Weights of a small transformer language model: width 896, MLP 2368 SwiGLU.
Each number is 500 + 25 x the weight over its row's rms, rounded and kept within 0 to 999. Layers, rows and columns count from 0. Numbers have three digits each. The size before them is the row's rms in percent of the matrix's.

# layer 5 MLP gate, 2368x896, rms 0.0321, rows 751-788, columns 336-391
108:512526533483502506533495523478506498505489473449483494495488502462515481430500504520443475500482543534525508491498536514474499513505573532525532534504496481506474538478
103:504486501490499471521514529481503507548463493477496496545482523488526507462457474519561493480524468527495474513535528502509503484485537445518449549506511504493511511450
102:477535480502499486475529508493520509490514562551481515455479510483522459538496547490483486488472544517462511487504481514498537506504525501515504499476501536476523492480
097:454514490447454515531480490486480523499486478486529482491484496511487481499519497483453443478509487481445510466500507517525546489503501486476450534556515538461476522493
104:521518529489508453470452489518465515488503525505477521491510475482494532527552508490531508552489495457475512516558491477509506523511471523515469505487479474518516500473
099:509513531523516487478507482517559491503530454511469503505500484532501541533499502499502527482488511512551501452466522526518499540465472488516496505520538490474514475466
094:506515500492507489489461524481526518492545478516507490487524494516513479546485465530469541503502511534485453449517480516509509495521516446482491548513484491435539474539
106:485509470515513496497510480514513465463476528514535528513471463513469523515534505470487509477480524499467455478520514512553455499468483520485488501476525509516506485498
092:474518520508508509541484503537522499493507473475484457466534545441510507498508510490512506523517488476528461490503489513498470462537513481490499475468533505484491537540
093:478488503486510474488520473456530496519514554533494520511471451531434508547503520530513572482479455510510505487454503459509519508494561471479497517506508487468501509504
093:528490494508505463506466481475465504542533496488504553458512534505492495477510461486496467495487455427463520531503526521498546521508489470475529489506481493470469485533
100:508511507444508498468512503476537515497514511531499477499514494473482490531504481490472485537493509526463528494504473521535488523505442477547506461491526439544500534516
097:502483459530511478506526483450473519523505470495530498476503480502459497486570472507493487520493514484474500509498481482497481438482463473483451517462468488509471507492
099:504500481498465493540505479529490482507493481524513508496479460527515498499488491487517569467463556513524491474516503453551521464500489492515472535494481490507527527463
094:522523487493470493502458491486487506516540525515502503509511472511478498562479484489506457539511496476511500488464452498495546527497494470497518501497481453474517448524
102:471503465486478509475529518462477486521509471487548509505505547533418490517524470532502532530519508472524496514497492479466516494499556513487512517480514495492478485502
104:531534464510472471488518486522520525521523488534513452513522492524484519460481511533466511480498541484450463484505510501450510492486512495494509512458524535493466547484
097:485477489488499477501524512511561484546505487533515497504523464492523473485493478479483516459496432508509487531466513510468491573493534498490517488492535506512476527487
102:513509506507515486494474498513529483546528537479507529502552465497500548468533489535491467515485568497474502471528477441551473518475497486478523531520534491525484495524
100:474462471469502489484490505497506493461512512505522496509456502536527496501533502489530518509529453477506517500533515495462490556477483515523488469548512499481538466548
110:505503514438499542518502511502499503516506488539499511508503538513487514501533522501508470513497470476547463576454482485508513520482469459475466530501528511511515501528
105:507483507506521467526568513505517494521510504524482481518512473488509474484499501520505519494474485483491486461481516505549499471482520505526502488473491509557507458529
100:511529495513542496520495483509503524536508520523497529500484500502518533517556509499510508484485519493519521481481491495509512511511512487498491504532458478545530518466
105:485494497525512479476508527482473491497540528512507513464518544436483446530500459532552511509511533497463529475466482480536481508519523493483495508511536489506495536513
104:474530530512502509499485457497488500495488466484492525448486532503501488523504497463511460469540502494492495530459514522524480492505497550475494499516560552499513498511
096:527472516499521490515483510444464503524450475503457490480524501530488470453519530490445522496506537495486470487495498509533485540512471499475472535499468499482513514481
099:478511521493517496507550523530534507511514547534502490500484505490522431546459440507487504497477529499508481484483448491490546523484465503506552481470501499553461519544
098:486450492513489502464536454485529518462467482499513494492515506530491477495530442506536489516459503500487477458476496523525425477503494449497545539501466499528496514494
101:494531486509496482477477479517488474496534524563474506488479551538487531499538499534535498518511510480502520522512481479495532494454513493512479472466516516498504502509
099:495515500470497497505478502542493487558480454509539516479504479511494470477535518469523520469510503487492489498527523489469543514499586474478502496479548542493503515476
096:493524496501461507484527501484489515487492532500523524479530518529507446543486509514472474497550507490493511479498479519517473491505517527494501465481506494518490503502
099:487486522495489484492483475481484493489475485533496451511508528491536497511485496496504510500564517526505494525486514501506487503503496490519522488479488426504518464494
097:550500497504509503517536532469482497485481477486513490484498493466498479483517495446542520489528528519495510459493468547504523456517493504545493479482479504507509486508
102:471481479507499524518521516474519494524483481484495497507487502499471459455505484502452497514458531518506454485484506480497506468516512450516474537523476528492477511536
099:484507426523530517524538540452530504495523501528490537490492501525518552522531445505514536524473497522516521504523513493500493493507487529497512493500491501493504501520
099:470504527501499532506512536479487492544488504471510528529530483524516529483519530432465495518456496491435498511460496543480475512539482462508483542494523494541485484469
103:517531517528470509504523559479477502502483484487494464487510460484477480519521528462523498543476532485511484527585496487493462467509444498456469523512489500475505574502
103:495528515473434519470543519461517560492488466476566472496494501530505475493545468512518497458501499523469471501450518525494448450510504538520530499498524519542487503490
# layer 5 MLP up, 2368x896, rms 0.0327, rows 751-788, columns 336-391
106:503480512501476520499492485508529475500478529503528485480510519539513496497498493452498534532528485482508491506478483475523522463524478505488472486453493528467527489491
100:485505510477530530485482524499521520502538510523510503500480500494448479494457502461483510503529538477489511449496473486449516539453481483502474526475475512502490472505
107:464499489490511503482493487493510466476501554542514496541471498510538509520500518537541467467458492495456518520539487474468534466521458528491474484518494491476514482487
099:512475520520500548469481523528507472488534521513494521525514467513531498534489527501485498528519495467502522519475482526491493514483454516502517443499497505521552535509
104:471517512454560525519497529452528492493502507541494496489501486508495505526568505523510490505530470476500491529509492499495544468466484453509440497535488489519538499543
102:454556494493476491494467507521530508497495505521505525522494486485529516480507435462513479573494514498502502472487571482478475519485513509482514477501459490468494513477
092:489465520466463485519480504489520513531519508549480529504490491483527561479505474490538504485471521497516514562512527496484474504479494522468486536466531469541507499505
105:502520513509461528501516508495477513541520561486501468504505511485539489446479513533504537490543466537497470487532516499473542492493500515519513513487539498503452513495
095:460504506504518531509507474485438472521513477567521499528464513497518480498494529481483505508481550492514560530510502516486475516461553512458528548519478481503493510538
096:555498498487508475507476496484500475504538525517514492490489515526482456522465480523521522491471490462498480488510476498481519509481511519486500506513504473479501459514
097:532514480462478488535452555518515499504462538463510516461495507510544458471567512511524468462462496497517488496500502499490487527551529497490510541430486501475508503503
098:481474524472491455493502474530566528490512503502463495520517492444479515494498504546564483497515495491527483491524522484530475565485495472504485454520518465473511496532
100:540479508490522524530552514458522529458477482471528485485499494490490464539544514497495494479520542467504519480533418498506512468510496458520482484479501496509514478520
104:526508528509490506501473455485498470517465469533553511556489456480530500452470478460513546506476512490463479507481517471512498461535459518479465494524508525487524502471
097:525522464500529527487542485502507471500476522510484536485512499506483471511483524482528477551509443481493523454505490440485490515523494536535449491483532472507452542529
103:473525522505476528489502509480511445534447521480474517496507486550481485502502503469477479502486509513532520506479470511533495500493504494525487479472505515506465502516
104:413535509484510467525471515519479506507466521491505540503519500498506496496467527476517483537469510493532514527481525470504528505521482493456501492545505507519500508498
099:507513510481486506449545489489506472517511524488476518489485457469490474489471521486509474494509489501523542454489513518493555468505520541490587527495447472514473531502
105:501514524511500457482465476490500512510509494426476484511544475505487512487504478560504508505505527508421498471507507497515514480494482513530506508508498515456485539529
098:536543500487471496541475438483532510533531513474486497498506518497473502496499499482534495521508519445495481529501524457469447486528508517523486535512528472502488536483
098:563478488491486518472488475502499545452495523476520503519475504508480468469495481464467559488500518465484509475537490511477502512522520516471467510518516512510416512504
101:462538485507492509490450487486519483471479528475495464495492443531543522510500510511557467535512502487464500544509513515509525461484474454512491482481540472488452493522
096:463501490467465502528462528491463485532478510510494520507475494521456490519507452527491512491533464472510480503518480473477486458508446529524495458513502549487492493499
105:474508528501498531505458475530509486518472493527546519499518494507486439529486543492508476501455498475537508512540473474494503472492466498501501533510546452551482581527
100:468487507504486484538495506457502543496478498571509511515502524491509493467501517514480442541537539488469530500509487522541477445479482543543498504501532522495516510498
095:488524489482491479529518495476486549515514541526472460505505512528512501516460492547483515508482481533506462529476519538497528539529485484515489484533530469479494526522
096:527522489510501496471480529445474436503466443425491497482497512483497510481535523478456515511495521485487517530477492501536433488512493495533457480516540543479498542533
102:514512509509506501501503498483514468520508463507519488485525555558511489505499458521478514490485492461489476481515461505487464475473470489495502504451506477487521482473
098:501501511492502491500518499510493456484514519524431475508492465473511513500460474513491502523478532507483494532504511514478482501519468508530505519508543482490503503506
101:503439472495458523469492491511514481485520509498512512476524516490501528510491508487515482483507531522496511500526500541499464512473514531538512526516499509486484510456
096:544454490505487537516537497522505499456525471464538455480500528485487461496518535481466521500500466481547510482502497466488460487475514515464517557473539503508477534506
099:502532490498542507527474523530512526461512488513499491537508498487442476505528501490472497496472468517515528521523487499473506482509497464487493535529533531482483493535
102:506511486469430516539501488480486530495431497505539451518536503476509492511471523464497480441504488510517483502534495536476492467438537539492496460528534504484545485475
101:483516405469533473510499495505448474499548501494517497485538463471491510458459505492536491525482516494509493535481466519511522429501493546502492512489477514533524495507
101:545536495506462479506514514469495547533495476528482476507464541487473505471460565514506504478549462474467491513530509516537496502501487534486491496498546543494494506499
103:470511518500478491486474493492482522507506500496497521485509512521485505497510545515516490487534506525436493461555506473512525482475515538530516506494478515487501481479
104:499547459508450512482521494476489526521546494514493506489463443553484507495513543477513485523506495489486469516502449483529506475496498495515493507486494530495459516491
101:447500497467527507521482464487497522483467514454550491507493478518539471500488554483497495477500547470469485489478531532485504476506444483532513490516474479519487539524
# layer 5 MLP down (transposed), 2368x896, rms 0.0318, rows 751-788, columns 336-391
102:561516483447464482452473542439469483521499516542492517470492482449474479510509529485500514508499479438483486490528498520479509530521494493528493484513448469525498501556
103:521515475542488497503533543508538472509504483519444486483465529478482483512517482524483481479469556501504484512508512461511493477500557490466466535456499534526515512488
102:493528506491485462482521495499515498541530526514549486495481457493539471483520502554552543520478545472493519465495540476474485507488521496517515486499499497511458474505
099:518483506514479465430492502508493511502498470501517528493545484485477452478484525495480509505487469496504511497468529522482471478492513518497548465498466480556504455514
100:461518499536515533519469492482519480507477483500494542498502486529505420469505474522486540459505486495528509438503488482495472506464525501462472480538539478469529490502
099:494508484501513545473501521502517514495503483491493448515500506471522456471544497509506488532520498467514459494509541472478546523500458499460488474495498529492526497503
096:473502494515464523485519547495505522497490502477472533523485552523478487486484471455452487527476511511515502581472481477509500511536525499501455481488491495495471509465
098:513486483539523514501463458502489498525490502491510525468494520533505483468548498504508509488534501544503480487522476482486534494511495498476547512505504474507518487513
096:439508521512529558481524456464545464518509496556468537524512509511485476474557505528516497488474536507506497504495522503522530500475485498463482472483552483481482491457
097:524539542487518460444536492470492487499513515473502512491483457508485530501465477516493478526519449485487520460482554538459514516449493530469515515488475484468490513499
098:511480512487473497510519459506539540465459499486488505483463534492519531499501487547500506493523496492504479453462530478505508514501519474527470496545542507474506466517
099:470479502470470468494533466497519507495494434497514494496483509491493484501495501543496510509527517490471502532466500492474473551487521521542478489475496457546492537511
095:497445516506446469487533511437500525482504519476556526537521496521521453529532465541486479497517482518511492559518516508509543496484509475516474539484501492497515448506
102:530512500511462476455500447549474506532525446485521509498477506534507481493504502509442573463486524505503507533510504550515508466481505483506530512531519548486498500509
098:492495506471479466519488541542534485491459506518517491517522548510483517498524501495534533543496473521490488483524486479551493515537511492478530516472525543517472537505
104:485510498445498499498460533441488488497503485510494512456489480471472504495488497505515498528508532494495515548462494493522497495485498465520534542514524492494518503486
097:469509537477510526524470505520526474507490464470476546485463479491495511513496547459519488514460467485478499514510513473479527521486528504535510504508534541462521504495
099:527514491533489537455483484515509520494523581492501515459504522481499489526514517502503516463511543496479486490500484510526556510464464488489483506486460521472502504530
102:509524496486495532494456495477508482496522503519498506460527512465487530554518474507497522526521478491505485535515499534467511513493477472502551473471520459524509482526
100:455456483490541491503498536482504508521526485482503513509482514496500515489542490501515484510537503527524480519514450517459498480502523519532514508540518460507511446539
100:490520542496531523534517499503491491496500474521473444483512496493493528496515522499509482490491505487518520549491487512522513523516475509479500527527543459508526458516
101:492521513517457494483439519474495506491499491459500477509492500487454505528487517496503474514481533479494524502528503501487520486471531507450495509489482486521480478451
099:486476494491491449493557453485517516495537503481489463540505501486512497522524516474507498474472547513493521497514523511523504499498490512522498468450487532528495466506
105:494504522508477495549503496462473470496507477478516485504493501470467477516509523514483486489531447510504475519468504498528497523525488478450487505499537491492501527512
102:504511496486528506495494494444517493467518497504513481474526519411444501486502495487494522534493546496502542505526491461495474515473530515500487534476468540509537535486
098:510505464502514543492480510524491498508506502532493527506500495484472490549526508544486522562499482498515508513500529490530488468515472532498497479545549475485479497444
099:462539519474483532538524479483516496475444486502504520478497460535501542514499492537515484535530533453460512520486492524496473486516505486486501495532488477492527461472
101:524475520503526528477466509494532483505491506509484511500532506495489515544523503498544488421496534484491485525531461467503438464483474498511475499490482463514536495532
102:547496515511496511544505502484508473489509508475481510507512502512522500497467523513509485547534466526522465536490491530472529485484482504525497489476509499514516540469
102:524476489459500479479475505547519470528517525543486525511507482482504497481493510460475555497487531523493486520487511483486467530520519487513486499444484509534499523487
099:553474529497526532450518534536509517555516497533532524491519517494460505505519525498509455518452504499503509530555520481510485510442490498520502459512547483493530519484
101:509517498465564487531518491521540489490495526478448425467516540494513478510521494498531462484461509499516506508500505532472510477466526458491513514543505518511518498523
100:520478478482432482509488522482499566491468515486528471530498515503520454480438528524485485484491479502508524537512488501492511491512504511542523470522519506495489480497
100:523523505515501517509520487511480453460526536523510561528528526475499511473536461494555506499470488471522439521500500519475482507521511437454456485506509496474475530513
100:518520503506520494499505489505480515446512492459525532494502525521494508498504452478518476552549492479500477486483468477463526512496504530516469502538546481500530549459
103:498469487516499522505473511497498483501487490483520523516545544499482534519485479521501517508540497492498504480509508480482473491521483537524527485506495536530517492465
104:529485406498491525476480516564466511498534469436474465481532500500499507474496526507471466507512491553476492509518464502570490525452443503476495541468508488457483526535
099:476518497526573518488454548505533513512480510513459541457512513500532462513497528488478523498481551499508479466470484500468513483516451530496501489536502516532543505508